config = dict(
    norm='layernorm',
    lr_mult_up=1.17,
    schedule='wsd',
    seq_len=1024,
)
Each number is 128 + 32 x the weight over its row's rms, rounded and kept within 0 to 255. Layers, rows and columns count from 0. Numbers have three digits each. The size before them is the row's rms in percent of the matrix's.

# layer 6 MLP up, 1792x448, rms 0.164, rows 0-410, columns 64-95
101:109158171121133133104097160103160125141132130091172230125073000105100143144192123148130083187156
095:132116121113049189097202180120084153128130102104112126083084130089096207115155138211164115106142
099:158122181146147068161165089115148144083153135097106079053194117158071162170161128156116082151181
105:107119125088150113138190192092132179067131170144213118121148119137101068110055110074139107130151
101:080147192118145145170178095071173169098161148130122112093140156058191147135159113119118121079177
101:129145107141134094051170133138147071163194087214135119077145139129103153131177076128174142174138
099:124199096113181141181122114125136097182110175133105089102118108135152133123100154199110099124145
091:117138150119152121136113204145082136121103105173084129141136104099113132131144158127112124077111
095:099129049076154126117114112171139096124124160026149179100154075074075118144151069129102141152155
097:190122107148148063126136132178139147152120152092136114167130126080088095156144130136125142085152
099:139134201117067183082099136096115119127096045113134080134145096101121099130129121134155121160105
095:105158133129138180170141169140118108135084145127114110123176167032164110074107154133151071133110
099:128142148140138110144203157141103144106100109094120073117161106071148141155139088150176144133117
104:191117190085158136124154153134107185109167158139153146130116137161095114124153143135175065056139
098:147143123096130081101129148146162149173159119191144115093116155132087150150147143167122117113177
103:158149056077147086173083187105150135098091137170096117181129130163143179155142123152102060117110
089:134135122166165115152095080108114181115144175170108115111196139074173132153103112140152135134092
100:198114073076130134061130117154113176119119123061111081100083079093112099155074114169131219144137
096:091132163151115150191136144105177107182106146145148169132158138118118166115124165091090138154099
098:082140088160074114178151190143114165127142125143149155117126122120147171075143163094126158137168
098:108155105156099141113126139071170155156171152155167055099121035116129105160125117194130140112068
091:107131147129182072113135133172112173088164127149118179079084119166078159134116092080203128129105
101:164135149080168091130136152128181116165084092130138124167134158137175138186155119108119100136144
108:118116118155118139132137149127133214123165094101109171129176208122101176102195109160145109139173
097:171080132152103116120085135136176147131110066108137144121131154101046123098104095131163098156102
100:153148152124164102111117073118126142181157157082141115143126124165128134152105131147101110099208
098:122163145110110066165121088103149101123094112118100118178151133080142124172099099123178145170119
096:188200052158152144145165166153088165204195112091095098096136166161175060176104135119063126132158
101:122103161044125142209138132161148112126085090144160064119142160142130092112082052144115174127134
094:181127208174140105114093086148126084180187092188101093166123088133127068142086090154064151124154
099:159122110099102169156146047123155091107130184094136096102116128157152180199093161139146141163108
095:154111148098118155190104145167130113104139109170125171143122133166120183079112197151120125185177
096:096125161104113152112110130084157170130176121168145119113152151186104132122123139191155139109084
097:115146173126161149122103109147148135113174178093115071133102133128111160163196132070157119145203
082:131157079097170136122100105129112079130183132091112106127164179095164061110120157102174194130143
095:131137039111112122121126089197140123150114130152133117113154129143124093165158089189177116174117
098:096149066088101119108120110093096147177181130140093093126166130197145114147144121154134143124053
096:111107077151105114183151083123104113081109078138201143121148124120054137127162057160106187120137
098:079126127129154156152124093115143130134139139174149092186118033089132172104166097146184114131099
097:123115168161132143136118182140148106206126117108206109201117122115108129151125059132134126143129
102:174152130135095094138143124076087180094128157127123166149149095156105128134148125172141155178072
098:120119157056126126160100146153163076112095182131089071175149136099142098098112110146160114119173
104:069107111078158138143135150139116163104151145128159145141103229076142140127088106118122094187149
101:112121198116085131136150157162110073192089136100047097083128120109070098147114136128115141122167
099:097163148120095156099088122135111185166184201119139065155109090152100141131170144130122102059065
101:107116073133106116176095175134158154082121166147145113082127171122118112126157215141124132175173
098:181114135167167078121132165141139144052142132122051156192121101133119101113192100123136151110121
097:113135110028140131121166090158126111163135112122122090141114110148092125076172177154181116137084
100:097166155149119110156157147160115068098157178117158070097110067147064133127184178110166134123102
103:110116134063156104112098122125166154093112141175163117121165139122136163164141161100138091157133
097:159143130125128101184141101097201159135129153129149140146165148127142142096142122087172178170118
098:155123133087101161145149114117172136109134132120200157187152169125122128144163194198118098135161
100:211074124060073104147133128179161127139076095151077078126140143169074103088188153144102087128103
100:141153041133053136157108166138130220088148106076093160135092243190144105190160167168162111151113
100:152174126105139142122154094109160114171118108147151125052150091139132178104143116159180122089121
105:101136127168070122132126129094130138118097139158077129137138171120193142130070097169165114137134
097:137116097191157103171072110114163130169136127156156078179132109122066139150160133193090171145129
103:114181079071114084094141145162136161140110092067151123182143071080125152118182144096153178154109
101:140149165112142135160148158127138088066143052183126075172190130136174150120117151127145109131117
099:152164140125147113078169131113145094188137129140114165140153172121184128083067118141171159147138
100:149184145135146154132124157214120093124081150133107160082182116061138092123131104094153079134137
099:159131034116111135150089087114170153094121119168170169122097145166157146070164130167145100154123
100:172173165087119143142181116127140168103165160099166111104147153132147126125178134080121145158102
101:089107116156114154163190178118146089132105115116093179161130147168106053111165235145075163067174
095:219080084126095126160130158158116064119094045024051170158104142123113093157121162089150132111098
098:180082112098179163154071130095183135152075083077114189142084171129149137100195167095125140117139
100:174144061117124108117082128121138167143088098101140092160076160117144137141169132097120097087143
089:162122140137161094183109176181083129119118088132019138124118173163161136174103152188114161154151
095:144147150129170136091112127149104147118146141141113138136117152157159119158100129148144094115134
105:149148110113122085114113110111126102096121220106168093109157116114127137092111116120108127152135
099:175093068127125136181117167125160166174092134098125154159094127149151097127167108152148106131162
097:077136123123136144173175164159128090153125072112172160094119097090173133134207186090148100136152
092:056099060160128103175092072118098067109116107161128132062108122122102137162127140123109143112126
091:131119154133123144144135106104119151136166169091091125140152159159171196158129150189121126058147
104:157106134146116125133157113111111167119085100107094106169131128124196216139166140150143105112167
104:154116088095134117109128089118175196167151136098161144094105124139049144096096144159123130141113
097:128083120114167127164147133075103112114121155168141186095145125085192132174129126137132109170107
099:137174124090117114091141134126114088106138143151111075110089150198155075140131098140186145110091
101:051110204176091130193132107177104109154167114118157174115092109092136192135119144099126125126184
101:130205152190123197128084100127103102179113127140149171118138133108189157114140146192157113164195
099:140119111190177122124122087148154180139092168114156110132098074165120167104100125154103112114111
104:119101149106095146098149074159095066127115126158088145188114164106110117152153189102128116132185
109:079120144123091102115148101128211139126181100062172109135147157119111101145086100125100138122121
095:064120142125110161083154183128144120105121130124099148131146121098142128157122173162114127148138
102:133061219168114127155138111091120104121099108132195112066135152139134148127125116144172109099151
097:129140132115120175150115084165141073119135098112094119105135075148148165142141124114065101135192
100:124127118089106156113133116127119186112122159118116175158113135142086181127133091111135148149134
102:095107141093108115168149100142154083170150122153129137099104132062132117096089093198091058150142
099:120104091118101112140109091115169154036132116113173151143187148071165142091168145115149069167141
097:087138137153121146121122136161123148185111142147072152180166079107146125036199121154105104107150
097:172143144100134130135177133165155157144103139129204172095179052178111078083160132076123185126106
113:108105104073120113113134087142155125104122116101143139129057126118148092181137090115137142126065
099:116182116156105108163111107112131151092123183160156123093075119169158083100133111108134185113131
095:190128105120140128108124135097149110176123165135107136142134098101147157183157121077107130121121
100:124157125118122085127178134181156184179172138109121126134196115110118067151156156152104032112114
112:092087145135107112164142102126136135105093166134173116158102101119181135129118104166136052168178
100:058179123121144181131105165102107112128128137167112150184169162132174139109130135161171182135179
101:121089120103135137085115180216102183163137134146076151136136081150137136122080182136089169135130
099:194134110051113152111114144170131129134189178081105155139125135177170201167107138111131083115139
108:152168119132144157092127157121090089128128098116114000167121134105086092158128163141157112135066
100:159129086106125131105127086109105158076092070196062185100103085106165140104119096123084085105115
087:140087160129147118089125115119209131098086194118097129163116104158123113094079146116128168192149
101:183128098083138145152161133131146140168076070129099119098137104173116138124127166161053116125125
098:129116120096155137143189092123155106116096155107097128092150151117098102143108086128149131123107
095:091127091144229132112081140129149126117123095183122113150113125105131149141147165161214060112128
099:117122109144141156093146093166169139085126093132115145154129023090145077155199088109124140205159
100:112169167101184094140070104102170139159129141169154123165198146155072155248134137114142158084157
097:122107134128139158115095121162176129110104131091070104145115119099139170174129161118122148080209
106:139119155087193126130090119103151151065121099081145146119123129160029162141144107123106085126125
106:128153128109152085172114137110170130094126110106122085085079131168140083065153117104155111078181
105:159097118152167134126141175157122058076156109106102116136160102111145098163166096157147118078160
109:114188107109178097095165143132124133131160117160140156057140046134161155130149113167172110120123
102:140127090109138134120140127151113135086070127079085117120126121168112129163149109128098147084084
102:102109112137158163105177113113116177128138106137193113186136134086149120139124126073100122151125
090:172173110142146198163167145061131119209180142130168144157116069194133083183180055097163140151176
105:091108149121119106127123148148175100123154144107097079044173119135145150132149109118166084107118
097:127107223140157103128095103149143101150118170117108118125137156131162106128086076090122118088146
092:143076131107122147133114092081153125086098126175126111124153147092120130162144158184134099156183
095:163132104085117093188096118129116186089170143079151128122126109117145115102072094092095133089133
101:092100130125129163167078111157122159150159155108150076163126110110164143138156087131123076103136
104:192101072137157087167135088180151087148103080165126144106169150174170031108113113108075129095084
098:071158136099176114126113159091118105088150166136096178102087114138155116134143096119189113174148
096:168089113141072154138187061137198124139114090099129154106140110118157094160141125116139182112163
100:133165123164131137093085098134119065106162097147128108118086142125128117136120090157169118096089
105:134123157176112126106134103148120082084140114120149062098086123145163093129138139094084184130110
095:079176072099111121176099175115142179144125161153167122134200118148134118111136159159131056159145
106:139187081123075132126103114095110131145142058174121119141147120091123143081115138139114133099116
096:142119142114143124154192086191143124080164148149091142125173118117112097143122092128137083117085
103:131106096102103079199085085120137111019172169171159136139141172092148156133127087106153178130130
098:074175137152149107124122081153153050103127093190166091160178165095132106139113060124134160137110
107:136122037133169100108125126143187157115119172152171115069130096092142085135104131145186083135150
100:109134189160131188157137104171200105145165089182093139162091138129152058130078109178119083089112
092:154114087159079137197097134160153128107104090112163124044111105132131076104125062118115136085121
101:108083135110148096127103115134139139089165151129133180063118105230169106148121060149094160165172
104:166119109156138149164154149092173116088203171155145152155124083185109104151104130170128119173124
099:098161109159167157195102149092143092119158105117147164073157165109110092174131098153075166144140
098:092102110113120092140111143165168052126158105157146103056074161173171098176100156096170096135122
094:075110110141148142112115120156106146114079148188102163158161097104098134090126136092137168144133
090:167130157124223164195139162113130144109111157216157077132173124137140101107124162124117078095121
098:112129100110095133223141143169198081133134096117134161111186148174096137111152099130087075117193
098:124113118149131154089211122107144024190149173131107136116106102177100115069125124125143131108039
095:103120136091146128126104105113122094162086177174124119092101096110175097059125147144103107121099
095:102126111129130118141132099099117106126114211111168142081174139190136135111109098118111187101135
096:073117130097126137129120074081100161143144122090064104089114097104076117175204144103196072169122
108:112120055163137172107130148130183124115147121116164162137136165147108171094179160129125165189066
090:103116130164102103097156106165179157105147123118134129102115099123140090139163118059136172194099
100:131154068104114067114126094134187143120136098127125103179118181088168179160141121117143149169128
101:137168114136076127104134111119162116110103138118132126094136076100107137102161115141142099158118
093:123160144167137054147150149124133104058188146132116136031073136084091137092127086085148159158099
096:122130175139094141041132086111159057132147099094107108109118110150113149087108139143137143152160
102:066117172098145146156159122084126110106044180120112130093118095112147157148134184121107137113109
096:094124125055112104133172092057186174091113167133111177104106127131076192140125081067123112153137
118:105093114088155147109113133174118068115138082137105185100126129170098156174148151138133114098143
102:055076144154139113133178131145146083112084131161114104116103171088085120137119132169111116121058
096:149125119135182108173144105129183113129100139177104097129159130169154150168125138155128104121097
105:085102148202127087096111130205080139076093163092125120132064136128163190136118143091155143131113
102:155083108120123109139129182107174133102184149142152094137160139116163127200125146164144151136184
096:159115164086156138105123093159176064141176040117177096088149147100135098143177104110146108098107
102:132091142108032119149120074177135145088090123128114123131050157108171086150116136148204218141139
105:090169053133134139130125141170180111144108097143087136095171151108168138123154158122165137118098
108:143125114139129091126095122193107137097128190124065126160139096153144148164144148127141151081129
103:153067111092102115148132158123154131105093201124120181140103120134108154115140144130119138204151
105:141165143163108092110163148111104133107124095112104115082142113130152105150120111166149124145143
104:116075095143175061037165122100143094106147192130141114089115045128102111126114135180169060131100
103:172200082050056126151136148127118106107002116078157211142114087141118137153125099176111187110148
099:157117144118144105155158162145144139169078174124086206115105111154168106068089142113143117122166
094:168184086112135085164135090113133150092150162154169095141147106105111135147088123075127148148076
110:175102146158128184128111122183205123072127116125096155120066153153109088190162132105145136158093
096:116137185166121111149157133126072069115150175115158139151205124117081095112154083142148143187167
100:158097156121162112186175189134085115128135121148115110103108054154092133083157189118113146124118
109:134163146156119118106167128134176150135142132136130220150104169145117094045167167159129069118118
098:161108091135152170150152167145125125135087127132116188101063082087167152125106133093115168029093
099:135070160143207145150099129113119137105139185116088092148202096158164081147101097191125116113125
103:111157179083086099166135093162162148108187054054113170137137140172104096130130156146117133127173
098:127143095168148070165085117175106144179075116162127101175141155176142132134147117132161109136115
104:130134112111071086081154141080134115150168111129097123145159112174075198090183103184136122088135
089:153124131159110176063123113192117070133155157155118094126148119109104111206096132125128166155146
101:147104161094126074109125119130178123124007162176169103133101113082112135140122139178129065153146
104:159174079129095150122129119132119116114109092141179182113189124137166139101114168173128097101173
110:164045124135108139104140156114080105080131110179095139105139114130064153132169173181198187138150
099:168167123167121116120116168088130203125112120133080091141136113068080151142089057143205097144084
103:161127122165147078149129150101114140094055106107121121174136162169165158140161149144169219166079
113:134173082153147099150181126186179124171100136062146165172134089153150103071150128138105192091108
106:155157122150133123128167136097186122138077141142170157105087197206127165105131098115122111126102
099:182107154180121147174107134134139121193121123158094127089096170112192076097110097098084115165185
100:086133077151104135189122055161096188094107198095118190170149125185071141130040149163138143082147
101:110126083132128118159096184129166144134065171122107116121152141137049155095096205138141108148129
108:161130183160140137078084119178116153115161112170078152093154159090149138117108070138168150166106
097:110125102141150102125172147184135172164129132087118148128097144208095094100136114149172181088126
102:108124110145155174118116136121129195157128175138152134118069190073090089098136148096114097111100
100:075198128135075106144097125110115137183108149131113131134172049141174100176137133145131099112200
097:116155162142088110142092096132118120118153069105112105126157184178127134116176101125114144142111
099:123103110063085126109138169123126161104171111136167136121082179104104143100161082116100135120129
101:106149099129137143164125158119197159145110153160109144149144125162165110154132065104143113133077
100:113069125130087115132102131148166119178130207087119116102131185131113098123159128124097106131141
096:116114151170113152115175129158141128144116165184148129163043128098150151117095116173091116164144
099:166128137109179110109105060113150094138130126157156172094095137122078089162089108153132140133084
105:171125122166157136157162120120150155104174116115133071054204198157054117161116124171110109107123
108:147161136121143162122164124125143140135103165110176158120098126125101103161122144147069113161174
107:109124123105130187106110111215120113195168097152105092150144157145138099117190086099131154159137
101:147162109146138172163123169135114137137161179124121131130070111217118055101150165109155080076117
111:145166148107104107119149117118151144093130094147096139135112115160195165145120116159161091115116
092:170163120134163125121121195108123119089124137089097161142124086147162052076125151109120122130157
099:173171107119129132138091193102187126129133097132154130123152179169158152124103155120148112099175
109:092103159143144094160171121120077133108077089112153150138133146144140087201095143134197139146143
091:163114086132187177206131125116106080123179116112153146106153150130107107185088123128118169157103
097:138125197167103111166073117067141151130105145131192106157162120058147150127195046150151143130190
102:089168121127163150110123081112156080185173124111151131132192155112117091126143087176133209103127
103:156122179150123152153131108087086167159095119073126126109097160144130118148165115152149075135142
106:172120107136129162165167160124144133124153163137084112169172097083161121146147129105134212119175
107:113174110076133132136118135088154140125129165178125137065141114157133134142119163155173128121157
096:135161168115135195148130178204138112126154120129174097141110139119136129118088108161089101145143
108:130097128142123077129122145178149144121166099152130094104182149212094186104114113079128152136146
097:137097188138074161166100151103194161084173129095134089139099137134135171140078123114199060112132
101:104135174115142158099160046113171149185121104131142108147157082132095111159120149171146109068117
100:155123122028112084118136155146150108103118109108166110073078186181124155074097128090155137096139
104:148084093145175147140113147126085149048184128148151055125138106111154137055145164108121102114134
104:157158097133151053207154124216137135118125198150134138160127128119097139145124098156143142083096
099:131103145106137082098083188144128091144127166160157148129140186122097172111099185127108149166138
101:119191115127089105132124144122165074145116119147131164132173098152098076162127159133155150091101
100:146162109124103126106107117181135107144190110153113066170126189143137126193118105169111146133127
097:089127183042163136140129102101142182180090127172134118138084080210097174127157191196171087107085
098:154144172061179188088151112164133123138144092092041130093141161124138134116184172168138146125132
111:074134098140148211156105116101131137214202140163122152131141082146149150085185152181163128149178
102:157139094059106149117170123165168177122126145082108165116138117069153093157152087113170098137090
102:086144138117139163111080086151169113132093119106167105097135183122148115186112147150141100139127
101:194054137167102142147137145131074134185132150117179111184163188177107191148164129119145151115186
096:096056101027128105144125176178109137123122112152138081098102187135140135110065156109130140138090
100:108112134117153120142130147037100158148109109164080199110174164131144119112163150128194140144216
096:188138188148130115160107064129158125114142102123037147130140054114168132092118131135157059133112
107:155110081135161189126168116111109163160133112096063130146131163115101114072152132093163144077108
124:137165123143115170138150091133156149140122133127124116131100146123138117115129116180099063119145
112:151147170186091128157189108153114147132127153101155065166083128082149153113092094160152213128109
101:106174181173112148073148131149139141157202111105152110165232076163191103109170165145140140103083
098:097088119112139133123196183133170165127152118072162174144073136164136155141139165119150146160170
094:164093129165119149136091122128146146080054106125099170140126145107148076089162124161208142076147
102:153116123153182128146140107135098103135156095162125193102124135116117119151134110107098166173142
098:110189123146115143164102133147086110125173166153181137154150149100141141152109157228124142160195
098:096129111118092085124150171140166201115120132092124102142131142107140137123057111100125146155139
104:130111088112162057144056158083117089138124135159176073118070180164109198115096204147132105159165
092:122131091146147150099107099125111147090184137157109139134116218108119149103167185140132092123149
094:139141137122080085131134076163179188156146143140098131143205102156100138050136146166121118112166
101:116100126124179119169127124201119128036165156150130135116069078145114135163148128125136081166119
111:166144074171146084119117151129049148159215146186163145080089038158116127149103118171153113079134
098:128140094133132114100153109082200146174122093161125186187093087187105145109099175136107121095192
097:146125151125079118137151078081170126103227128088170159130092121118129105196096067121120111140134
091:122154158098179090125123128064146182118148188118126108137132101125110102135118136104128118158147
104:156128135095101089107120132171129117062177165108105110106118102115108093123114126114139145122187
099:143140126072143044136128106115150136107071182159090128184128118134093118185109120116115139184152
101:114094134120163134151128147083091169151131212108108159091157165105114122071129137122166141112169
097:080122115092124101150125140114136104090120042135164185060137152150187122109095127116110099153117
093:177093138111080188118147133143161125160174115141137118145094153055170174228088106153124160111154
087:099101110168136123108127100159097136127136123089136159141093129108109160116145134162128116098137
098:082141086192102180163111102068130144130142165111167122108166131131181126124153167168140164133116
098:148151105138117113131150135107133137135174060136095129079153131102159120180163080104140078137144
103:104137064066142157168099122141179114219100098052121169147131112167129096109144168141143145070139
101:149094102085138077161125124131154166175048075077091125139168124115084106141095167100098157111169
097:161136159170124161042091144136110139140140131143114103099154098114155146109109156099178116061131
099:179152131144115141110145090132054120095217176185101095070149113156171112157154102107158140153118
103:136171068105157177127145120126142150120113154162118160164120169154133107169139165118192130103176
102:111168103112120130142084117159183147148106072079107142130113142141112137135151154151108163084132
111:136159119148188086111154109133123116107124134099159188050109167092114141109155132120177101079097
105:124174090149100068073108157158145121163120117128095107132161189125099168133176149096123123132183
096:160128072121175130111089111119150102148159177080155099104100134122147201125065098151133115121148
103:157114073078141128116100119156108052167126080138149084098143090147127108150141061102159141138144
106:147080130100104145169116137107191183112118109142105109133168121106133133155069187177134081078086
098:154159106154087103115135121140207093148157201111156112186153115146091107116184114134086080160106
097:064111130126046116151106116138090182174134109102093100164139192126156105201083148177129136177144
103:142150118125173150214152130122184093128127118183140115123153114155125235144128149151126126126133
101:168120145068099132096115158160154137126145093114089094143156115114073102123097190134122141102168
097:097157129130151072154114122080108158100112151143106092175105103079120101080120138105137137167147
092:177149092108172117165139117153143070162116066159131153077102125109108130165176139119150068147151
098:124172102106097114107132139112147146109100128177138111118081139161165154112098160134212090171180
098:168086155161132120169171093179184114105133138109157059108096119082158055124155143116142139118253
108:147123124099061202164142164118138170100117158125135112060156128241107131170110165122099134174080
098:110125084148126134118170134106075090141098139109122056126130157113171087093119122171111125077138
112:183104140122138160135154142213168132103098147123090102131107153097110131149197127143152105082154
100:162134107122122116163131106138163118124085176132134102156176135059173127066157153130080137117164
107:147162092137120128134076171155104112144154113107190092153088099046056140149112074111125115191073
104:062153131074097094117104105114125132119116170152114160110150078103113157142103073180110097180121
089:098128180118096142181104192117129063122136114167147093131135091166133111125162115167090086116132
101:190176150118113121133178119111109141130120054139143132139149097152116117076165130120121072108167
096:201102127135093121166155124138164140105174164152193067111127136149110069174182179180132141178106
108:086151153165110166166161145178149127218227121103107183150094115127121112151132113155078100140130
103:144143113102170132159139131138193095139166090117100177155134137150124073120098141081116143127160
097:082154191126138145142085105224151141122110115201079054161103090056038102078138154145162104133178
106:114109160117152124113111155139071091144123158075165083090117156166143136175101127109145177155035
098:121173159199180146125179115095100151070110129124114093151113140091113160158172133100162114130092
095:191142103110084139132089158140162195133146087132200059148097109175189092063094100170116065148088
093:114145148144206132160135190093153148104130148162186137073160113093123114124116127132158189174157
096:210155110070167091146149116126128113114087144127105148062143150159120125103166098102162115136145
091:120133119151129101123090124136140134127144134155128149175105163166160153105120084147092149158161
093:109093116151141129161137086081158092098138114085097150170044121100133137116132224097131118113143
104:123107076153181051107113177165131142153127109202099125187174128126082121166153145178123148169139
104:139078069122110101169152138109148145127136163093174140136179128135092154147161144118107148123104
099:164152104134090136178174199129131070131107215125128038170136140142113113150125110150105130109127
096:130162064098129085086128125129084100158110159080134087103127147116117130111066145120114128093130
098:136116174111194179127067147095128121124108119135144147170156077167096126121097140086135124105165
094:167117093161117137173164164120143088107163096149120149079083155145169181179175061165112079116105
103:146100135088079136147122098136112086115101067193097077205198153192085060148137152125090150135102
096:168104105126135108186119142144144150100117131180130177129097164079086178142191126137080068094151
096:166093115117140196193099148118086140125176099134070090128071101175136135096153151110093120138124
104:112095166089149148130138109117138185168097153142121135156141167064139116139093151093148057177156
103:167148109168164172127095106150158178109110167136107136109164105114134162112130152094117124156127
096:122152189095107206126117088119165094175155159108072145104143144158109092076119094132089076138111
100:172098155177170161120117112082120120050131119091111100126093143095159125089187142090181120121117
099:191152157112148135091153129125117118111089126131073095119145168114106110105183072157153187148155
088:160147156151127121172099110109157182044148156132108138160126140136123130157102097114150131101198
099:201071078153130128131125179140200114131139126131077155097118110122180086102152108095116076145084
109:151079075095147137197180129133154091152114084122090117141093136166134062067181124069174168081081
109:124113146057095126157137178137150107127145178112104137059140067101134189136096110122154113107126
098:111062121114109138084126075130197098114125121123169068156113160147148068089102132150156134118145
104:126131099199118064157169124098146148114150139125142113113156139124166207143113121103174129110093
105:098136115140140100088121078145113086108100146074119138128111180114099223086155128110165147121166
105:179130139138160151109143074080170140128083131155122119118160108164109107138097150179160129114096
103:136091087137135151105133169140092129091062088080163098163148150104071201114139108132147128087121
097:174128106130088135123149119112101097119164163130156162169139155152120138115200144137089159127122
105:108113093146088168173147095096099126154082104143124105102108154196116143161191148090200135098109
104:124141143112149125085133142137154133098183132110096064136086100182098173120133154116172105176144
098:122150135121160177095183181137144117119063161141108087114113128075163146136163173147132101081114
114:097176202168107103151070185159108178183157102083111159086129154085137095138184101089137122151081
102:109159091181106195144103072066150115120122070160163158057103115118133059106081144109169075148098
097:099140102106108126098080135107093144149137223164097129092128143144089135159123121133129125094099
125:123073103128118160096122180143148174157148144131124211088098158104078147223116111047137139140126
093:139106144142154075140116105139139139076164141116106048169140131128159151142113097117193075101089
099:110083119137134131117177140182130130135095143134133098112152110120165062161065155156170119152142
098:152124108042148121120110119171131121085112136174147163132164107137153070093110121072133139142142
115:144151124175145102125110155099156173101137195103045124139166135135131245132109140125123085091129
097:161138090140110077135169176110149110146142114096154094137076139069104121137127077089153151172092
102:101161038125137138095157108119137138139139149108115122104095200109124096097109201131195087139115
084:132178118079107086106095106130097095140163132191136133141129152135092077110151145123096165178116
105:143116145135115147144176084137107173114136118170160116089137135108121174145132112171144174069109
093:074116109170165142098144099146160119181140122144075135083078131142147126167141082112133190171129
104:125127130151132100146141113163176178154111140158079154136129141085130147099129072122121171146147
099:163156118133126159144157109168181119134037100135141151116131147092128132147091145119122189058193
090:219097098151132093190144115115144144079044120126185119122157146123129170062147052156131107151134
091:147126144172159156047139101110191116115107128174118157159116127132135164069130125184111103134137
097:103116107128173148095101091129224120055191122163089070123126130152132155154163113169087128139165
096:098075061149143099199157086115135165117102099162212168140069145131156110136122132033075120111104
099:149126115133132121172081116100162096122086117160107134106140206165143140066117125140143119161190
099:188109141153181108106155115169118099163152196160081161189159138108116127140149101133109171150111
107:058203099130102094154112092152136137123110079127178099137139110167115087171142146114147098084138
098:100156092110115095096142099133159076112144068126098079122199116146109156108127186137157132145123
097:117118128137156152152118138187139117125161093146102140086133114152179096139144136126101122065161
100:184160105128104139115160137084155110073090132138144115115091118099144136112217117169077111134079
100:135084131113108113168125179122126158120159072109107167110099109145157179150176090133124121141157
094:123128076113130153073152085154119115098119109107061151096133111148131116163164192133101125117145
100:148163104145086166140115077191101102117094177098114135099126134122135163121097148171112148118126
099:114086096086153137139091147190117123160086134161127140153192129148113094092143163069130108093129
097:157140130139160168138109101103124157146176072131119139138145080110134068182159108187112151151170
098:166116140141132129120044114140127133078084143175102130147118145161136105179123084102112088132149
098:139124124108119120120101127122109097125116156132126143140130132144097054143124144152157127116081
097:189195153091158185094162130168147154125122162138155115111134076107076124209126058091100119097099
100:098152109176190104144102105114145150093130155100138158075160156140119161159119089101154130170115
097:165168111125158142158193174188143108127113103144097170127113177166103086139130171165143105191098
110:120111105154111139117078189118150140184112141142095072090078142095143150117155121138181228122129
115:120189161130132142094128113122204162164182174162107077091137128100075164152132125146132111129161
097:130187112166132140153130130129075132150115139112106067124166196168082127143092127129094082127159
102:113152105092122153143085136184145137187116092165078146153151186145109133107080122132172148120159
100:132096121121146106179198076164183171158110098191114096149138138133113169106112140116148078176083
100:115076147145171125138102139104159156107101064080191064085137067104144109154145093103151109085131
107:135107098116118182110148096159173171186149089108167141110157099086156128093129120122070132110123
097:093118149092101092128117070169140132112159156128124112180095061200147155135101166155133108092118
103:090092173095154183137122135109115157104108158087138107167159132118080136123164135204198116149123
098:121160092110125091088088130105151111113106142127162144147115164118155152156113136104130117172140
099:145114130145094162138095148140155104158091154151152135185078085081086179127072120167207095159120
097:117115130089154108138148078153175086130119194102134139123132102153095159146143123103119139160111
104:141127093096165157107122106207167171148102146192116139059125177079183144094143106119113124107124
093:140107095139127118160127093106124162123148148137134154192157145113107124110136099099152107126118
102:117102188139142069125102147114128124135102113124158073156174194158120204122186185101089112150155
096:033129143129104114189114131128119141178126093114117119097128160163138079112166139127159129084119
102:077096145091154126176148129118173061130172152196166090062101162188113179096140162108151152161157
091:125156093103134148177113138138140164184140134121131048178140174145169134141068110125100138146149
101:195141151134130109119133108135105162080146185114172114089178078177106089115138192154153122138046
100:180152143135093068094136103102163155175138122144076131151163141035067139085153115114103115150145
102:148113139093152181178150045134179128129167128159179159143052143149145107137130108186126112138134
100:181227110101142154153097191105129088166117169105150161095182180141147192128142136153111085117126
097:147082129114107176112150145125138123129141125131164134120074173084124089123121148160091134187108
095:121164107166140105148142112153097150147041142110136131141135124127097151087169148171122095136065
093:136093181157142106098129100117151155097109129160089094127159136062117055091132102076108144093151
097:128161141147150136148102137134119095103164164109199102191152116107058134159096090147125054132174
100:145167185178121113141089135122125164097111118105184136050189164105127159091143177108160060137136
099:174147079180122125130147146097188174149123111112112138177159164067057119066106182118144109172145
099:163170141115176155106149134159105133099100113053094086135125138135093121117160119071149085159126
104:092115142166076160152096097092105115133093115127095125125107148155134117113111101192122110133134
107:070145081125172189167116157168152124160160131090193148128113107097074152108107164169151134131094
104:135125085134118189110149063139146109119152148123140167066094143119103095132204136159150105121129
098:171126122126140108164200119113118166192096175160148140159138098078085109168154144182139127155136
104:124150168154156107143129171160132124142133112101085129138114119039090099167176173205088138125127
093:045179148153191106113113128099166126163142179126100167127127162156119128137178106127178143079205
113:153171116117138134058141126189107101139109123107108107139163123095115127166165130102120045188111
090:117123148121137134116131136102132095141154105185127103106158140146131172180106166148170081128081
097:122138126135096143102190140145181126157121167114130143118132191153127107167133151104107105136087
101:131104128175162128127143099123180141146117127133126090144147075094126095124102092139122125130072
101:156163080038190141125145083148143145167119123121135141091149152116132098116097165089130130165153
096:120121159175110102171114158110134103096156064084132156146155147131137140137138097132123153124136
106:077126124108140095117163172149181137188119123140119151134152151147144165077142095152165088096075
100:074128101108180205106083126133108136140137107119161155137152120104150095160124075118116200112204
102:087124118112153148113165066150166100135154155109200160180197147154155144041116131086085150152056
095:174182099055161141100122138174179107154133097133178147164177118155165166186165111107147079076161
098:172138142137155165161079159113182121085122160079117149165117106138154062130153141130138159073196
098:107138161070103154146073064130093102110094144106086141124214147128106157121120085149160131125102
102:170179093078098174153147048159144126098082099154137144161123035121138072116111128132117090129133
090:132120110173031110110065153098156106137079130105103089144118112116142086112160147056113115134065
106:171117086112162180162156153117126101062194174116113050156145166168080109087146184145118067138143
100:130125153148116192107116153078112139147137135126115080133097105204102110155150163142140116094083
100:119081105104104159095122167121136129153117164124143121121071064191118169124136155185159121102192
100:135119163121151084166125053131112069083125167137125065126075139177156132152148142180146083090134
092:091144106147049155116103182116132118141131136065141099143139132126107152130099069111111117167202
096:072123141121069097140124164167096113141122145146127076149067102194130115147177146161137169177170
108:101167144107088143181168130158174151146157075149156148170103141190104086117169103179098132117163